From a checkpoint of a small transformer trained on Wikipedia: 2 heads of 64, 2126 steps.
Each number is 500 + 40 x the weight over the matrix's rms, rounded and kept within 0 to 999. Layers, rows and columns count from 0. Numbers have three digits each.

# layer 2 attention output (transposed), 128x160, rms 0.167, rows 103-127, columns 40-79
508501455468481513546460509517440490549522471452524477447445538496518510470498522521498534510484511522492479549552456462
516508472455429478494502457424464468441477524509484422468465514516496482537473547449492442518560480444516505511435519497
490463443481606422555530536552610567579494509468474514477481477535529449388495515408485495489458500618480499500462425524
497505559528519532484601584531479447526502492602466544541481590471584445517513560452451494457426434477557608533484509598
558554511508469532505493551511493536509517492513542450515551547506505555539522536473548480468496468456504564523482500522
517488551511471514522526414451533486493498487464503541475561416492471493481512490462468489491503501490535512499517463545
522512648537459504435577507546562543541493545510479551566633496538544519532489528501494470570501486484488550450480493487
499563461539479466508452537419490493432540549498499488540470479554537521516530450523571494456467449501457472495435547456
524505558476516505558590499578482423538532526532502561497506627466463528519438479497449537505515540545552516479479471482
514474519596476450518472513562534426526491506519567477431487501557477419585482530437490558494543556498467510559552498461
501490552515536445602484527534531479504520548500474533505447476482520461442508443517470484479524420491473499543576488467
510521560504506559472551513551552549533470452446556517489508513508528542502443477536409519507490610588479526432489496538
492549457451466540476526472428443481480516593538432505500541508461582514530511504460539434497536472551475555529509507462
562477564520467510483504535497429478476490540555462496492487547529435568420531508542483520423457456475539470546516578557
487460414534510451523456528443499551533525459433540503488442484519501444460552487514498535567464468600554490497521544530
493490496565512493529495507482529583471544528472549432537492529463503504529439546511546466483536515447404500469509494524
495451502494559455484528537488530541535496475548593490508485487554544502481534506503437494579357647563514522399416504494
447458523466503500473515511569534529556452467570526575441460492506470527487512463487494521543500592550471410443511410483
538587509447446591507508429470466486518528499474482532569527489465514595537495460512589422506463464468427511569414431474
484497566508504515550454495513515455569432533618442469493475568503500531460499457536468491523549498496500474524490521493
500471471405531507530523448520521545452489471520460520570536452470450469447485506477488476527433444451464535502441392478
550543476576523449440467539492488560464573455507532398557395470495492539520499487480560516464540441511555512542587554538
541550552574483462521517519520512503532540557509470498471526539458467567538467507470456504459567544475461512505473458511
502546585538432508478524502504468483557523497510506523544496526491550486525474495476548554495498503531618507479480516551
513457492489557488527496479542567547526457488566442541540520463513532456465540576555489461481473451510500557453519566508
# layer 2 attention value, 128x160, rms 0.183, rows 104-127, columns 40-79
508505552525497533474492533475541467465512574590485519512573482506500520529518534466502498578451499518429512532456453473
443514483444447606484501423549452430503504471466573557523427507514527533539479540532447554519570500431524529446457520526
497526471462455475535471448508448507461493509497469427524553496599505559630454512488553526552451512498537509453441468455
512426423555552466471542483450501514508532510464430470523456461451471501468471486571477499534559517523511489466555491524
501489429468527478490549497503513546529565503499451459490452491471498497474502494542513478485502498545532588489568494471
525485449550519478519451475481442514456532481448495463488430502417558545491455557535541525507451531490526489591561508518
439481510489552577490551507528441548497500476573475484534585532469486535503494573536447476579534495496554530501533525534
524484516522481493467410529502499465485468455467544458482455403545467455536518547469531497492466463437471536548464541475
545521507467518524442455517499552523436515474467504536481467494534553487531489497512525539495497499530477447476463441555
511518438453497566449458478500452485560512471480493449490502490553531492558431525530451504460531548503504520501510482577
554487455453484489454501431510473512521531508501465545508484488433534517444542540506538516471512432482497489559528512505
508507524521521503531553493508526522487504436481544497526579472495449538446542520563529513521447527503564521530482495532
516494446481511507504517463496573434488532459402511494505499482460584556502476507526494439501481514507516516528496526462
460543544453478466440488497514522534479472550511460564460516514534496466493463486476441544445550515481499475474503472491
539536485518513538499526489597428420520477524492465612472555482552477507552554433520477496530546476489547517533499513521
459529532453444535481487495511460486511468554455438559511531454520491511506468502499555547482488447423464491522446500470
589583570513516483485511467577472450558476420496566447540447508436410423515465420423478551426571460472483482521515519547
524512486525522479526570487519476458493487424575587437591526478423382410491533455531436436487604513534504521447518573515
583493425518489481482504533573463476533516431426549554518519500469496508492520517518496528482516516485480508542502425520
457497553540482493504500484474497454559472505483504484450510522519571469524491540485520471491480480511453494428415510489
481476428480535485491560498489517486502436604493461525516600545534448499463527491501416495568577506567548473514530531569
541471540520521529482473487458477461479517417484524534521467469560505458531520513551495479525457470476543472556555585528
511507523483548505457487528470524548464501504521500488460508414507447521528533481438482493523472501428478473502553519459
429538490488506514572459490481474502408534579440456492479529560543611527464528562485519520540432567535485525460469462453
# layer 2 MLP gate, 256x160, rms 0.211, rows 0-94, columns 40-79
443506517511460590563503513472567503458522499464503555501512452499579498531490488511475536527521560471437517526462434485
594503531466466465466465559470467494425452454574537489513469494430509553463467536473459561494510454517443548471501520488
484456532507564470480506473506433500440427437521505525523480469476428503476503381516473548457497478483490505477471411487
509465549489478482454486475555428433540538437541493540545454463541538468554524433456461448461416501527551547410503493473
473488483556522438505467531509577423495521450482492453449575545574597421546496535459510466517443497528535556494486505413
548560558500442498512467509505525487457423484460503541495492464556520429504498463464529510559534558566456536450509499475
513435440458498473524504525515511480506468458528541559493491416503442496463485547417495500485532534508513453520464460487
526485531435500563510504453482455508491510591493571495544446520451489472460444570442469512518485523449540558502564470482
450560521583582456526415568565621493528493463481440548464550423552494556512463456460487453466525506559541441414500526440
405538477400475569522480467474501490465492492505569520416433489456571519488478437538552538548533540528521479499447523443
480596518468348505452453477438433449465473478493526504510536523487536467430510532519525445511544517492475491511577484439
428473553398564440495594581552451561551589401496502501476496559410552557466534439433520519467476488486484509512485553497
408532554456399569488497494448431458507527500444535491405430528554474451460481569493564593473456539474530443512500419493
438486470504481437489529485508504468524497469526451535550393460486507438456413521569533547517592499519497567524482452505
464499518494457510469486431478546448507547510469505489452518532508472503506527463548514436523470450477511452454523536497
491483500438486572440462483544540456504475554505498441521519523469517533432472467572497486497446463484485557551493496463
431531467539420470457469455464490504505491412547499461442485428569453454538558528420613542494521480530475510493514531386
482549406505470566500502526489468513486521500456416472498495448582504485540530486548486481490463460554526469489487529498
501580541554441481486452502546487553538520505551460409448562517494531423560523519433489512479458461442482535568584564465
495495519482466523456474541495540493428487496476564499484531464517523458515544496493522553494507574523499513531488555467
532490496586562496560528500539468502472503528513478562499493490466500454534505450491509540512440462488477496536479480462
476472477490492491529537478501491484520537473490468520524520556483479495459501506463460520475446530489517472474462474419
484528477513485489529538536434506501491520447538530479508463524541475491484493462521497527507480530507519450472522423507
562502534537519445509502470463469453521452559494403539457501481564409546480506459505521583432451506481398481489569469557
483498503493551515467519553512470461501547493472553454576534456474515463521431463474523437439463494443576546485378482454
493501503543508442493422513441509490493572458385555465520488462510509521463494546472456435518477516475503493466530456513
480520520501465452484513444504478487475501501500525587468450483521452454440459508503549543480510479505479452483478526583
547442530506449501441518507496531489495559531531514482564517449461528520433481527519490525519498553480532483420546530506
525525536437518498465471561444524508563483469531518551462519530490473521574431502518466536446488537543474506494554536520
532515480570470549537553526466511526478507545467458520513457476490506498473526495448495511542441540515436472499484479516
439466466572483409513474548544507475592564472465527509403499501460539555532443489434472564592511496519522578453450467465
499570511541470527509527475531546517496470567553526567418492475567483501473461577466551486455413486563505526446469435546
481452469489546453587493492479492426473568458509482532485493430468491491437431436410542495521435481507517447505512515487
447562531477485488442536489538564385506486525480470524480456440430455504538462570466476484442436539474522492525543540453
507465559547464455488538481518520426461494529564488551430466470494481512474528454492479449492564483438460552509538509475
544512574549518408522501453465544479496430524526574513481487466508471516478494389523572484547433437462502579409524421490
535517509514433463471466518474542490516491528473481498495494510535443567525560411546487533452496541503534512474471457501
467515469497536491487482543499537556553455432476532527475439469523583431524428486450452534528504501553555479539482547451
472472502492470508558503500493562500536500493476485462574441437497576434513475505449549483494444546585575532557458484420
508545567500440607519488470519559505431520457504503502522404444521487587472499503507390541534491526413432437425484546456
477543485506520514455497533468468497472536501428486426404434455455559467490474473507504450565472535563492468521543504502
536419535538500476501480567483470543460440509485483527572443478474475486493457436518421548439476490563482463566402467470
480576544502549464498453487465477536560450446598512592461496565573508468501531567483590516531527499461456478499542490510
489520490472415555531498576546517506535503444471480470560505521488447490474533512456529451526491483497497477494485514438
482514470560461522583513524539563467526443536474484575451552513518477461508528477478516522490524477531475453506520472481
503524495484472521506468497438512482518463515503468531483495507494505551448487508533476536484462480463492472462490506466
471469534532573509491441467499495512497526438466495503476520485570535486567511479504443515450479467468494537486481453500
491513511424514503490527538498555503476515505499477477457539541480507534452546409468406473477489482467454487529400548541
470451474535465519607579514477515510519561550566528528446462438471535413495547512590495549486507483562449361517501396479
473464503512481482495590521507472502483445572545548493552498504492557505411489533516472484501538468496510500605422461438
481494506488507478547492498453552483501463485513499534481524487523494583491463496459454451566486440533534510507444464506
526552470538523484515448441535490510502481489492491470496489495539495434454447635528499558508507542522491467526452442505
532525537519511525507459493495476522450485519498513506461470497464551564460545514481461518478388542540479465513515504522
501473527421484570518473547458490478473495497528437570464516534522457515499506465512494478546510450506503560581503494451
530480492521506487557392467490550561483447450533503493529540456547487516540540493512477574511483479522510483509494541437
555515511464466500470569481549568483484423499521440480491506459554464449474517539484537489480539536471437551513452532554
397541531512415469468496560520478498446464501537460485505543538507561443508479486486496435512565427467444555492563429419
442523513474493522507483484497476486545493481525442485486487475477544489483490480514471551531459468553489486504477482430
481476562526559503454552507441482469528557550485485528503530513471537444535511502452476478472449508489517467547476595443
475558476475522497482571440437519473475527512515447542517481532477458499491467474500486429532493450501544549502504538528
494517537460555547502512561575541449487522513536519495460509487480544489473455525516518536503455508527514538467511527495
507502525533527527564494548530519566524485539473556526511427469509520468537494573479467521430445499463542454564457496498
537504486429442434501506524582472521517534445448507484465507502483494490450519453483468487528511543523522527494464502464
476527527529486462496529576483455468558545522458459478439502465550545541421396488477479444490502476509514515538541521507
456495480441453553480464468471480537496533487512535483514488446504513518458534477534511549520478526536487492544479504451
524467473452490647495404562448513458501460471575530521496517576529488480474509542503490613494507442517458507536477493469
507492460497507424517499476467480541538537473557554536428474502471527513527473472470521509587460432502438447524536494510
552546545495475472485449554514502510452469515526413506505467460470503461444500463457566481528520511527480573524575467472
461555505532467429494475544521580491517510522507468492480453462496473537473494525490490454484442434459558530386401538473
501509495492435512484452460463482547461499496495551526502545504496484516490503463445482559476468550522474509423429537485
459486561425556486466514337537547455506487564464498511457474509558557472529557542538543493409503439521445492529517425475
488477475484526507491457494453472526464432574455529482542491495500476496349506421466500545545523492472506534530498515492
483492503545381425520528511551501460486528528446518570537514423499527479534456562576526485429514520561480478505521471505
466482472485503442520467505496471583406543547564590554476456591523546508428526461564444511529408515486499429459406500503
528552490521509524520537561479496487488463544439501555467528475480450459462543576500487500505501495500501495561469558525
532473505442487576551463463531508493534495459498575567538475437492560426517491506531543461482548484465569443405511536451
540440493495462533429497459535534502480467506461496561487549451475490407461504602542486510516486529510372438475540505408
546509473554499496464443513560527547456515460512521493441593563524510501451506445509547547520429535547529475512374526447
453554525518493569538409558523478558556473428518521604460537525501576488432563419528424542465422474496410446493482501473
531525547475546454502418450401493493471420487470513461475512500591546514473505535465460590568466546464531494471563481477
398410524471504541511470496498569437461491416498521499470511490520493512495518445490470499496523491541535459503513515527
510481489439498497472484507560576490541499524511527533542515499461504471429454504474457532507455458508448499496477525529
432557560480414511545516498496438496500481484482485538450576522469557457509550456526502525469497543481467480516553476498
500514574483496450565511504511571519504507510501523499462546540507502567487515598436505535553468482531443422516469523468
534528497454521482503495505520479547501468474558440544503476511550474506554456455505473557513525530506449508505515442479
506553565399448521506529545513469558549489453519484529532493514537481442475356472529471551454480472548419460485477464524
529486520434536475529509497495541533440460397408472528563570422487532505501474491561476486524475480464478519460420442486
499473507507595478524499511500523435487505455476528508504489481564505565481555464475484536472488465502501493569496496468
483502499517472460466507520461546557412516468512449508446482543536524534384489575411530532482545596500490501505527460563
511474495491482494464498487496487491468478419498499484553511563479514490580472446505483499522517547532537456538479488515
506469428486447479451506418514535568490565487516517541424483433595569432513439437483549421518533495478387500535563506505
447478537495518509513486581469496424534549486505478459515582517532478506478503443443456489494466531602455506536511441419
446554589543521519547498538484503459507541524507567501474489456427498458458512465470529580472566569527455494468555505469
452505473539473576524549451445544485473552536483440499542448580488491460600510545446578546488529454466481494472480541456
514474502481495563450496498510514441576452490447466476430473530540477405556435462486515450463516566503493521512525470456
# layer 2 MLP up, 256x160, rms 0.201, rows 0-94, columns 40-79
500493504485493505490458435484469543497496501497511556486512509548404482497568502476501513492471451513530496515448522466
582512499464491524483484424463476473416505469555487432469525518515484565525469499516532552481519461544401459503441538419
449490566508558491523525481529552504521546531482421458502489504533480437503448560529465476493544504518489542591492555516
500465455485496450505409474491516497560502467517535551528499465526525479447528493475516485502476483479489517496453482449
539418452484465530465504484543516442446576470477477498518514484514521451476456496400519518536462540520465523467493562502
504488511488504443490481472500484505500480501516521488501468476565515495506536518527565465481473546499564490478505423472
486463456510502442467460486516528514494527456473513445492511442488492399482479542494567495564550472477462473521520459563
527497455532515389460461553558524551471522526588502512402522517491481540489546499537463563492578559427522489394485496516
512523519478454570518532412550465431482448474524477505458572461449460374615557522483629467550491498486468491493474466442
507512517542570416535551481533520455473499476514477492578556551409424579493516425483477522512439471472531484546484439533
457506494497514509508466523464502456478563567492456506557523559497450511463449487477532582525468480497524490464478542498
546531489516531490467489376465532494571410489550518536540538454543440490494550574441543436504517486476608462500436453521
598490427594512510438454497520564533516500512541474472491585482565478476536548440498444465443506456520440542499503591474
498480513532467482455420499612479425523453503513470458447527565550467399482554546513481497511506477544474481507454524389
492531534534514463519406377487527541429563520538534489503455572453559516496508428464544455438468431552456488435537545463
502485544503523457465532476493546494525470512472424579443462482519552469525474482437568442439514578598556530465472511492
556472435597563498512579496532513473500525515535434547511479461436545557428379503546459357521553486483476528451433437537
550551528553466508490517478462519493478513515477461522527548541545548449511466563519441501531516518510555522454488473523
494514531529456560540484512487535471512528521404444478556521454467597476600420513585486462545521535493598486537454379473
479533465529522495478516425541457451504530490505478519526505489478478511528521540486528485499502450514502518534502497498
477517502453509530485493522518444496552494484503499421494563514434538513468527517519503462507518483493481536510479531529
546479521517504463487527504521513572512556493480507501525463534526457485485499477459497493472447492448502551492504480464
459500426499547555511438530437529519582497548532396519483508497451531472432524504554541483541583443449508510458523547500
454538566548485415517517428488498579426511441508456522520486521505517479627483487502422437502531452519592526510437463521
456568532517536553545494425526609375457479567482512478571542425494446540508516483534517462465558443461545426477441428499
475460492481507548547539488542474489513420519508491512490470461461531500510475535451522525434496463574440448526445501551
448489459483380442465514525542438493525512489509532472499450572494519513480441562537473449504527491484526487494491601486
528407500481553462499490513484549507486490421542483456428529478538498510475460479446520539488515396423517515493492493511
466492525457436471423440495475462427477548455488528583532555490544544488501510506611475485551487456546501504475541473495
505512459518492534511485610478459510455547492512511503517463506529431476489431533479461522549461478532469522547482414513
494561505507455562499521470476448438533497439449514516549516445462526430549538507433539431504499438515561510545531448496
474501476546495530579505449452562432528457448487475543512575436409514537451510493497472456546487493448501473492556476510
529488460471575492446521584545432475468581491500538496516437524507444542491481504487517441526423475440513441495485522537
535533474455517525486485480583571444497484495471476467479411408528508529515520572469521497483483548504502534517483540496
482493446505528445501407478534460538511522518570529432501461550517533451544535551429532475479552471476512524483528568483
485534493512461500521512489532524452559455495502489494495465480476446550381501514523521509538490456515563478494533505428
479544488545454498468549518543485477503445429487514474522499522511518441521475517465517521542466461493481520507549501493
481501509484551532548455518439528499486479484467552536454506515504484499444480510423432541570501485470461495462502500471
598561558521488521484478532493530553448476510457506421509451547501533512543583539406464489482449572464437602542559480516
491436507618571421517560454517467514491456565493479491508513495530499525502427490503523458488527510476482622563579403531
533445481414454543523529519514447511490537541521466572520478525511473579495500519544521561473514441453468502533507544620
544506489513455479529513470588462411534451512408553520492500546518423521548508506471521499454476556491508520492545455530
579471526400448482592528482551514563500493538514551650578503494495416494489499477499487488548589478458492538543478515479
545526553452425514478470515479513492406484433537513513517394395524532461442505522517480535559526466555486370489547514515
438469535514475522610574497520574470491535491433495459504540520486497489447493467449516467512512554469458456508486529497
508522518490465500519514503490466491486448536494513485532451501500535475495543490464517500491488492500472531483431501477
550462443497457457456459564506491491482588498550549546542517488460508477509511496494525513562510516528510496528437483519
524506512552531489518541469444481489498524503509444527505480474488506523505468530483477433488516541511463467469503500486
440581574483480510563497532555509483467545534505492444442482424445490479522528490541517464459469439551476425458484465512
479489534532515498487476438521531449459521512543508478429526544486448490528574495515522460503519529475548555442602519498
525494505510540475478503548498494503514511482505501522526457525480461544506522515464477492486539515493480489533509543522
534481503491526444589452466501538438465453459499513439471552481503528406507500492557513535409464461533462514570429474546
530498517543514473463481547557511571473497509475504510529548449551504548540494479480488509403494535472430492440489404544
511441519563416493456494475448527510519535485571513529499481490447481475500552535464495499473495563508515436485507528541
494563541504507492534505534478489529480464462557483472543533539516495465541517504549527513495509493550492466499554556451
453532499527550462525416498492541565502559468568522518436493584472486583472470434517533507521531564515566459497497498555
471568559446472480508389479527471549454431469573442560437512485469541449512491405459529513450531457525452528513507450472
496492506514509549518528495472494525526531476507492478471531487495485515485539543472529535522450469508440508503539451491
426454515510524529517510495458497524469605531496522607542521502443564488520473524483431459488523425468548445507463515452
481508506502489486532585476422463539474491510500540500535476517497471489485532454541450499559530483528519584450538512472
501493509502493438529463485489573531519488492496489446403505491505522523467507499500476463583522495498473513502372557504
582513569454511455452571440511440438544529495498431517506536579533481538497456410572510475509462521552464503407563498482
492463489498457494490499539567484469467520491479489449537493506503486457479518496572514440515450505545562528481425437424
457488472454505508543521564485496496624501458444454535459500489510540514461457555479545510517564527539526553502514502427
454489420485572488494608425481510539488502550512506570479505474505451488505524589498432497542479463555454480554527489524
531539502512602413489531455516492524491587471516469462456435512485512508474445514468547479547544457544534478528501503552
487395453429499485459417486483505531570477463521497444476572519491502458564600440479522470563439480512496505439545549486
439433499508567538436440450453462506547518431489460497510475492574526471544483574504478421569471516541550474506472454469
473566525519424443465470483511508468534534501466482526492519448504495475507549492467459486504434523466473471446507470466
484532457498505508524530518476491491508507495511458495535491476503476457536457478503511485516517430518583482556538443465
538478619423576460438482381517615464543555470482579527498431500588578513511558478464478520445379440527507413544516524495
514514488522544491471517489490586530468505511493526542466490428508448501525491474535488429496482483540523493443526437544
520517489513516576504475510464481483493489442547438487486497521534552552503523430334450555604491500436462490551534444464
512554522491494575549472484554538472565459488491458469524536460475528420541498461528502532504536516511494531532514499482
485449553518485513429513470509479564466475438572457530525479513506550506509414504536504488462520533495522511509555455456
492500443531455492505544463451491480510471560477446501453576539502487499508485504493466509447532516535462515509452492556
417583486498481501488395455459474560531498551515451461496452526519494499483497570542425487466506487489480523488510494521
405546505501552517473549481536552377511555537505543446502500453506504486556549487478568466458489424490497471593540506506
502525528514506458488489499475469537565499519488488463543531497519502486604478540498515542519484530481474534460477521473
522537561542453474505519598509479503468530479505499490546510465550468473493549447448517493465548545475475549395537508493
503532487471459475533476498565563488531515448501472478547531484498489593500451516427507452500493514609493529525549490500
484476493506539487484491465484406496458485495465494460466478468504538479503514499525484439470533452482520482490536444545
526554480506545513489557477535464588427559489549527536454421477501521518445462481477459478536508496530514523507474567502
465481478514578540453484549450485517480497537525420468491561482447492451539479496537545482466572487493496505469444446395
514551486492547462458533536557448581472514469488493502522471535505480509562504457521493544527464487443512492509515513551
508393541490548512504492496484457509518472503471525512546527407532495518519536481483493432488489493575498461462469497479
544583529443577478506530474551445551566511459420489524545541531487466545524519540474419483455472498448466458568493459551
488515492510539495480512471524525475472475484498511546465524524470496513504478504558507560538487514472483484462499525515
487471480470555467457547457599531464448401523507462541469552492515520445537544513485437491464528465513520539510565505614
501498510518481468498465461551482433453536444479406513535476525481560500535502450466463524538500457467486435508524546494
527509470586464522507488521437480561506499484487435503457458494424557512501495561575515556460481500492526464409545510538
562500525512517528488560451554502513490508568505493418561479496535591561457466586522546490614493425502534537518472562524
490502451473521490478469480538512526464475494473499558500538549552451531497485460515424527504485495529535520494447515528
564540514508468418511497515576602446554456496466550538547515490424497418437593430521455444493589565573512525594486437464
608504538515514455516508456500445497488477533475431491514493521523511614479421418438414477559523581449540607555514478467
# layer 2 MLP down (transposed), 256x160, rms 0.197, rows 0-94, columns 40-79
513457464459558457518532507489523499504526458490475427424506536513495523460550477519505531538589474502470522491510581502
449482467477483568515459504531523450568473521502538535547501522436448490463517516441488540519523499483454505474495489501
464460534546482487488516487474557589575471507493429465542503525495487433546480461610495496423403538481527535496542512487
547415438500554464500448424528529514510520482479475479495500500455533427482505480483460471492606487533462472499523445517
440506508476540500482491571553425548500507466444503608459624463561440517543441475501480452515550526514404491563437504556
508429537499484496438452490439508434482460529488614507558493498478489491518534521536503483459457514495505439436502508516
447467433548570471502491578512493463498499469502498496416532549506488484513492473512480487483526493545486500515532548440
516537455476489471468525566463517534489540554527485484451451521404492555538486555545475473519466515504498525456482482501
439505485467464536438442515536555500456416561490520566530462433476533482567520467462397445485497502526539469415510477519
533539525478543488551383496531481429532462494406440422597473515456503489504487447524466565470456487431543518562469418530
501511527509532554602517531475523496556521563542480488512557427471536480542515474487543532431518442496546519500454533499
532486490562515491493537438519468461485474479526499514513574490510532467477503462592444449458475474436455491514487540543
561537505518460491469501457491522484478474550550537445419415481522508468478580473423506536456458427559504582468489598509
476478492532506502462507430524514468457451464483505544495505538521507463486537482510458498521497518537458501454562465446
465538433456552492597561506474466550485530505440529554529558513540488527505530503503516549488509499536455509473530505521
469521517445507561422486505434484491541525533520503481450561563459494456461475485485521516517448506550537503460457530469
499464493525520516439548483510463535535516538459442564471508468475532413537564588515499518525400533516455516514539455444
439541560508531509491445535507450470482461472541519463454528485542451445522509528436491510463447507523438540505472559443
476412490437542602418488494478478498441420478449538515485470539461562496490448529470524419544553473507556449535512545431
486404520523504527480416497506471497557490497507440476511490457508541467498525478466533534542510492541519493522536515460
478501565445495502545570464539529478504518504503509516501538510460477524514467544455478525514509524449539496496484415473
505471476533467460527535555491494480453550519562526492442524560595450571507508553525432586430491541515519500439501486488
487495494477494506506448526429526506578492575556471520513474475462524484470501520535562423512565464521524481468510537481
504485428490504460491469491568517516504508473520498466467518517508451518447421514577450448518478438537542539530495543512
516486493535516514535487480492557526496502474492503500477477524444530535522547460517463520496518498422490540511421543477
536437535562523462495554518486465502463513449457503485455582492478497498538546453496507517516507506471559436426472482493
500448568472512509474462461497486444507477404541516486524532494506555506479548494489516477532541462446529526459547516508
515421460571469494481475554537488535504500534514510512512530473497482506553435441518485574533535499402521518530562485553
567533432457482450439508452526523512479550466459478517477505542457631532577487471521524497533523469483499476475503493444
473533464491576480478531536427497435508484548534499513506461472466496452434480553553443492496525529511429530564530528482
539587589447480501482443435494485495491530531478520525512503494518550555517519474506497427558560475457533504462474555547
489459549468543497499512500452581473495553503496432494464562463482433544483498458477486473464442493501499487550529445403
564518517565495515443502483549521533564458450460520411563509554559450519526538444533458522559598474418540520525473518514
522547474568491471471566520561481522436498516514549494401629437511554509548459506499429511566595452553481434474522570500
483502519490459516513528511395488456532492544485478491520496537514451523515539467545512461455497523474526483484453490439
423443522419485541513543486491534470454453495523512466526534477489502616546518528441505468533535509441478444471495544468
530520508498518504535460476480482477446428500490513513496489462473491516571484480517494469486510474471521479543565445481
540541514486515492528540487472486524483487481468512519476559523448517520487436507417396506424514453516488536439499442443
466511560577468551478546505542515456423528551539530440547417520471550430537494520486503455513539495501512520511512494450
441445450550492539575501423561433476466500536417573491458443497490487475490539473519429465563539552481534534490496520453
558477510501432474513483498494493541488529487545510462553487497537498469491473579547490516493475526472534509491559566560
555511453609509532556536539503492525455419512437506510519541493566494480573545478482429571506476540530544435490555439511
486544525525515502493557558540465513537566518479505501418537557445495548476440504560492591439503547499553547564488517472
523541480492480471479573561503521541483484503513517503544480442487471497513506481453464552549506434506385424456568497522
519548512565459482594509570532501465523475540456539496548493520509494418495505449487467480514549534492518452502468568499
508499522445393477518452449513465487491435523493526497466484438538562489539529490470496526456495468505489531493532512509
458509482472507464526480550529464536491556533513503506494449456499509539523518440491460530517467535530558507522538462493
532493558529525478476551528468510468538472506507480515472556474509497530483534460505532470540455476495477530500433506493
457530571543532515523446470466456545499518517451476427564519511521484577479518486586442465473514504463481514528472482480
528511540489503460482508485500470499524432550564516450533482481428517519548504586521537479515511516473525501455558465465
526507389480465488465512486486496505513441528498497494485507531508503456503532499483481467470513523474487436504560529508
514457499551532455500506448509565551474510537584497369495457507489579539525396463493477490459514524490477481407555488486
529511512468528494511491505530472546431496515467473494519507446558475586540536500563491437466508507463464535524518453543
463500583476423438483498478495473521547541522517477561398485540517464417549504575468488496550528539506526515491533593391
483487501525497534492506461529506456438549522528557484539452547516469529476508546548488490566483473494538506497509498490
473553427506539508531448439433501455526484483443556499481527570506497556523494529524491510568487549544539445436474452476
511545492472522443500524474565519565473542477544413483573520497502537515502507492475546544469550465509562487544489485543
486487458535540530473482463483528567448526485494463512502500511477452533486505519456528531539544466481490512471536458531
470510406515505438478495442448434504489445562525517607478486512516576526554514549420497508482493455451550522551509523485
504587472445461466456522518455522478448520579455509472509486564523551539550537477529447460620508427503489523496556470430
436527560445534488483501429483505493525529515501437493448528562464539534450504522510518501429532485550449525525461500520
484483528506520523574536520484516525619489447475501553523522462519487481510457528519502575471419502458474457520538533534
534518498495507448535465495500520438451550474469457489551508440528489503438477400446513463533512436544520518469482595520
443542572517490456470568515531525527541444465528554490572477399546477530453506555519471513500491529528517461498466496526
516504539493437485527492500458566474448562490493533536459464491523516465529541526492495554544520488504511459518447519437
532560493494504410548546529466569486531451476501500541427500417517425481582482438441576472471502482498621468472473525527
484467490415551522602400495493482513572511542489548399468594543563471546526505537458506548456504433532490573465524485512
512481524504462432555486582429487496457489471556492516455474525447498548455502479449529439490465492484512529511469427558
609574388463448433592528515513507564427526493476447446503515597500455462550605526469509587565553473513494464527482451503
459415553459455451524465459498465471489493479597530504411562517476518466537451478514508552425491477459501406624490494431
481503523393509447467483422559430511539514505454500524509504550563482566515461537581506587509489448521449503528548468529
472553510438398585470485591568541548431511450462395480479437458467512485514462525537542417463403494555522519541537471533
433501527526497487514485527487454511452539477432512483461492566472632486511452417436507577425477502456560441522535530481
518554560558492497512367522439494470530455514546550475416533530518463495386505478502505510596528558482461530401423466448
577420554502456445467514519547592467567515417512447481507501532531470520469443480502441541456493507529540492468471492526
343498500461445528525520460557467499452474481478457487413526539535522488495474424418460502437499550565465538401498615517
527509445459488461471490529549447505573535528555458543431471482499543494503499560514490526490515607478468520474475567578
489557522538576491437509504496539493541454473498561461545470472439479499503468481417519489531483469423530485555490576526
505559599534429442528494459567541477541548448413458438492451397486486586584516453501455451529401504506446601493517466478
586455521518490463479459574517469482555552499500512553496433451566511490500541451489504603558452477485525484450510539448
499470463589516583467457551480485504409498476538483502598518458542407569484510420506479473539545476558437502611502497487
496544533463479560520462447433444525475496543458446441476468461546543525501524507504522439521427463491486493530559488552
479505517564458475526496508535524555449431575527589566499506556488502527499511540504536541560459526494516476454491494495
457461508466588511451545460464525440468501498531538472467494534525529514476540525510575464493482493554433553541485461537
510484493535553497469475540562499544453465455516453535474504553494486547519522500561506542496495476461525501461465516522
498509489574546484496530465520478451455511526448581461503468489538476499499430494446583553508446465482472476465474564526
523521467537517486458477460520466486490509502468526450538469524494484501565510490457490433477517419528459467529488543592
485463512467553568482518513546544489469534444459491437482453537460498480507543515518507500507476512468503494534471421485
571541519479467484540563507455430522477514473499496507460494542487488486467532509447485487516536592471551512526465485455
493495483472569523472500538487452474432503563513485501530501449429529504494552508517538487523580439436437525484510506492
422501446505539526569463502505592529492443507536536551534504541479498527499518503501505481433561540537480382480521553546
478555485482545448517525515453473506473485465568486534591496504525456503385492474533570492554521514557456518512436519503
501549515476415484354465432492633514544482536410537543435497551555570511435427447546560546507377557536555540510428456491
558490498457499559568402484547589396538526526436489413463457540465467439470520433520459447492420483575544458541502438420
498497511538432484491483544493532553537505507416527526505465439498475498523505509533536473442506460450503432534411471509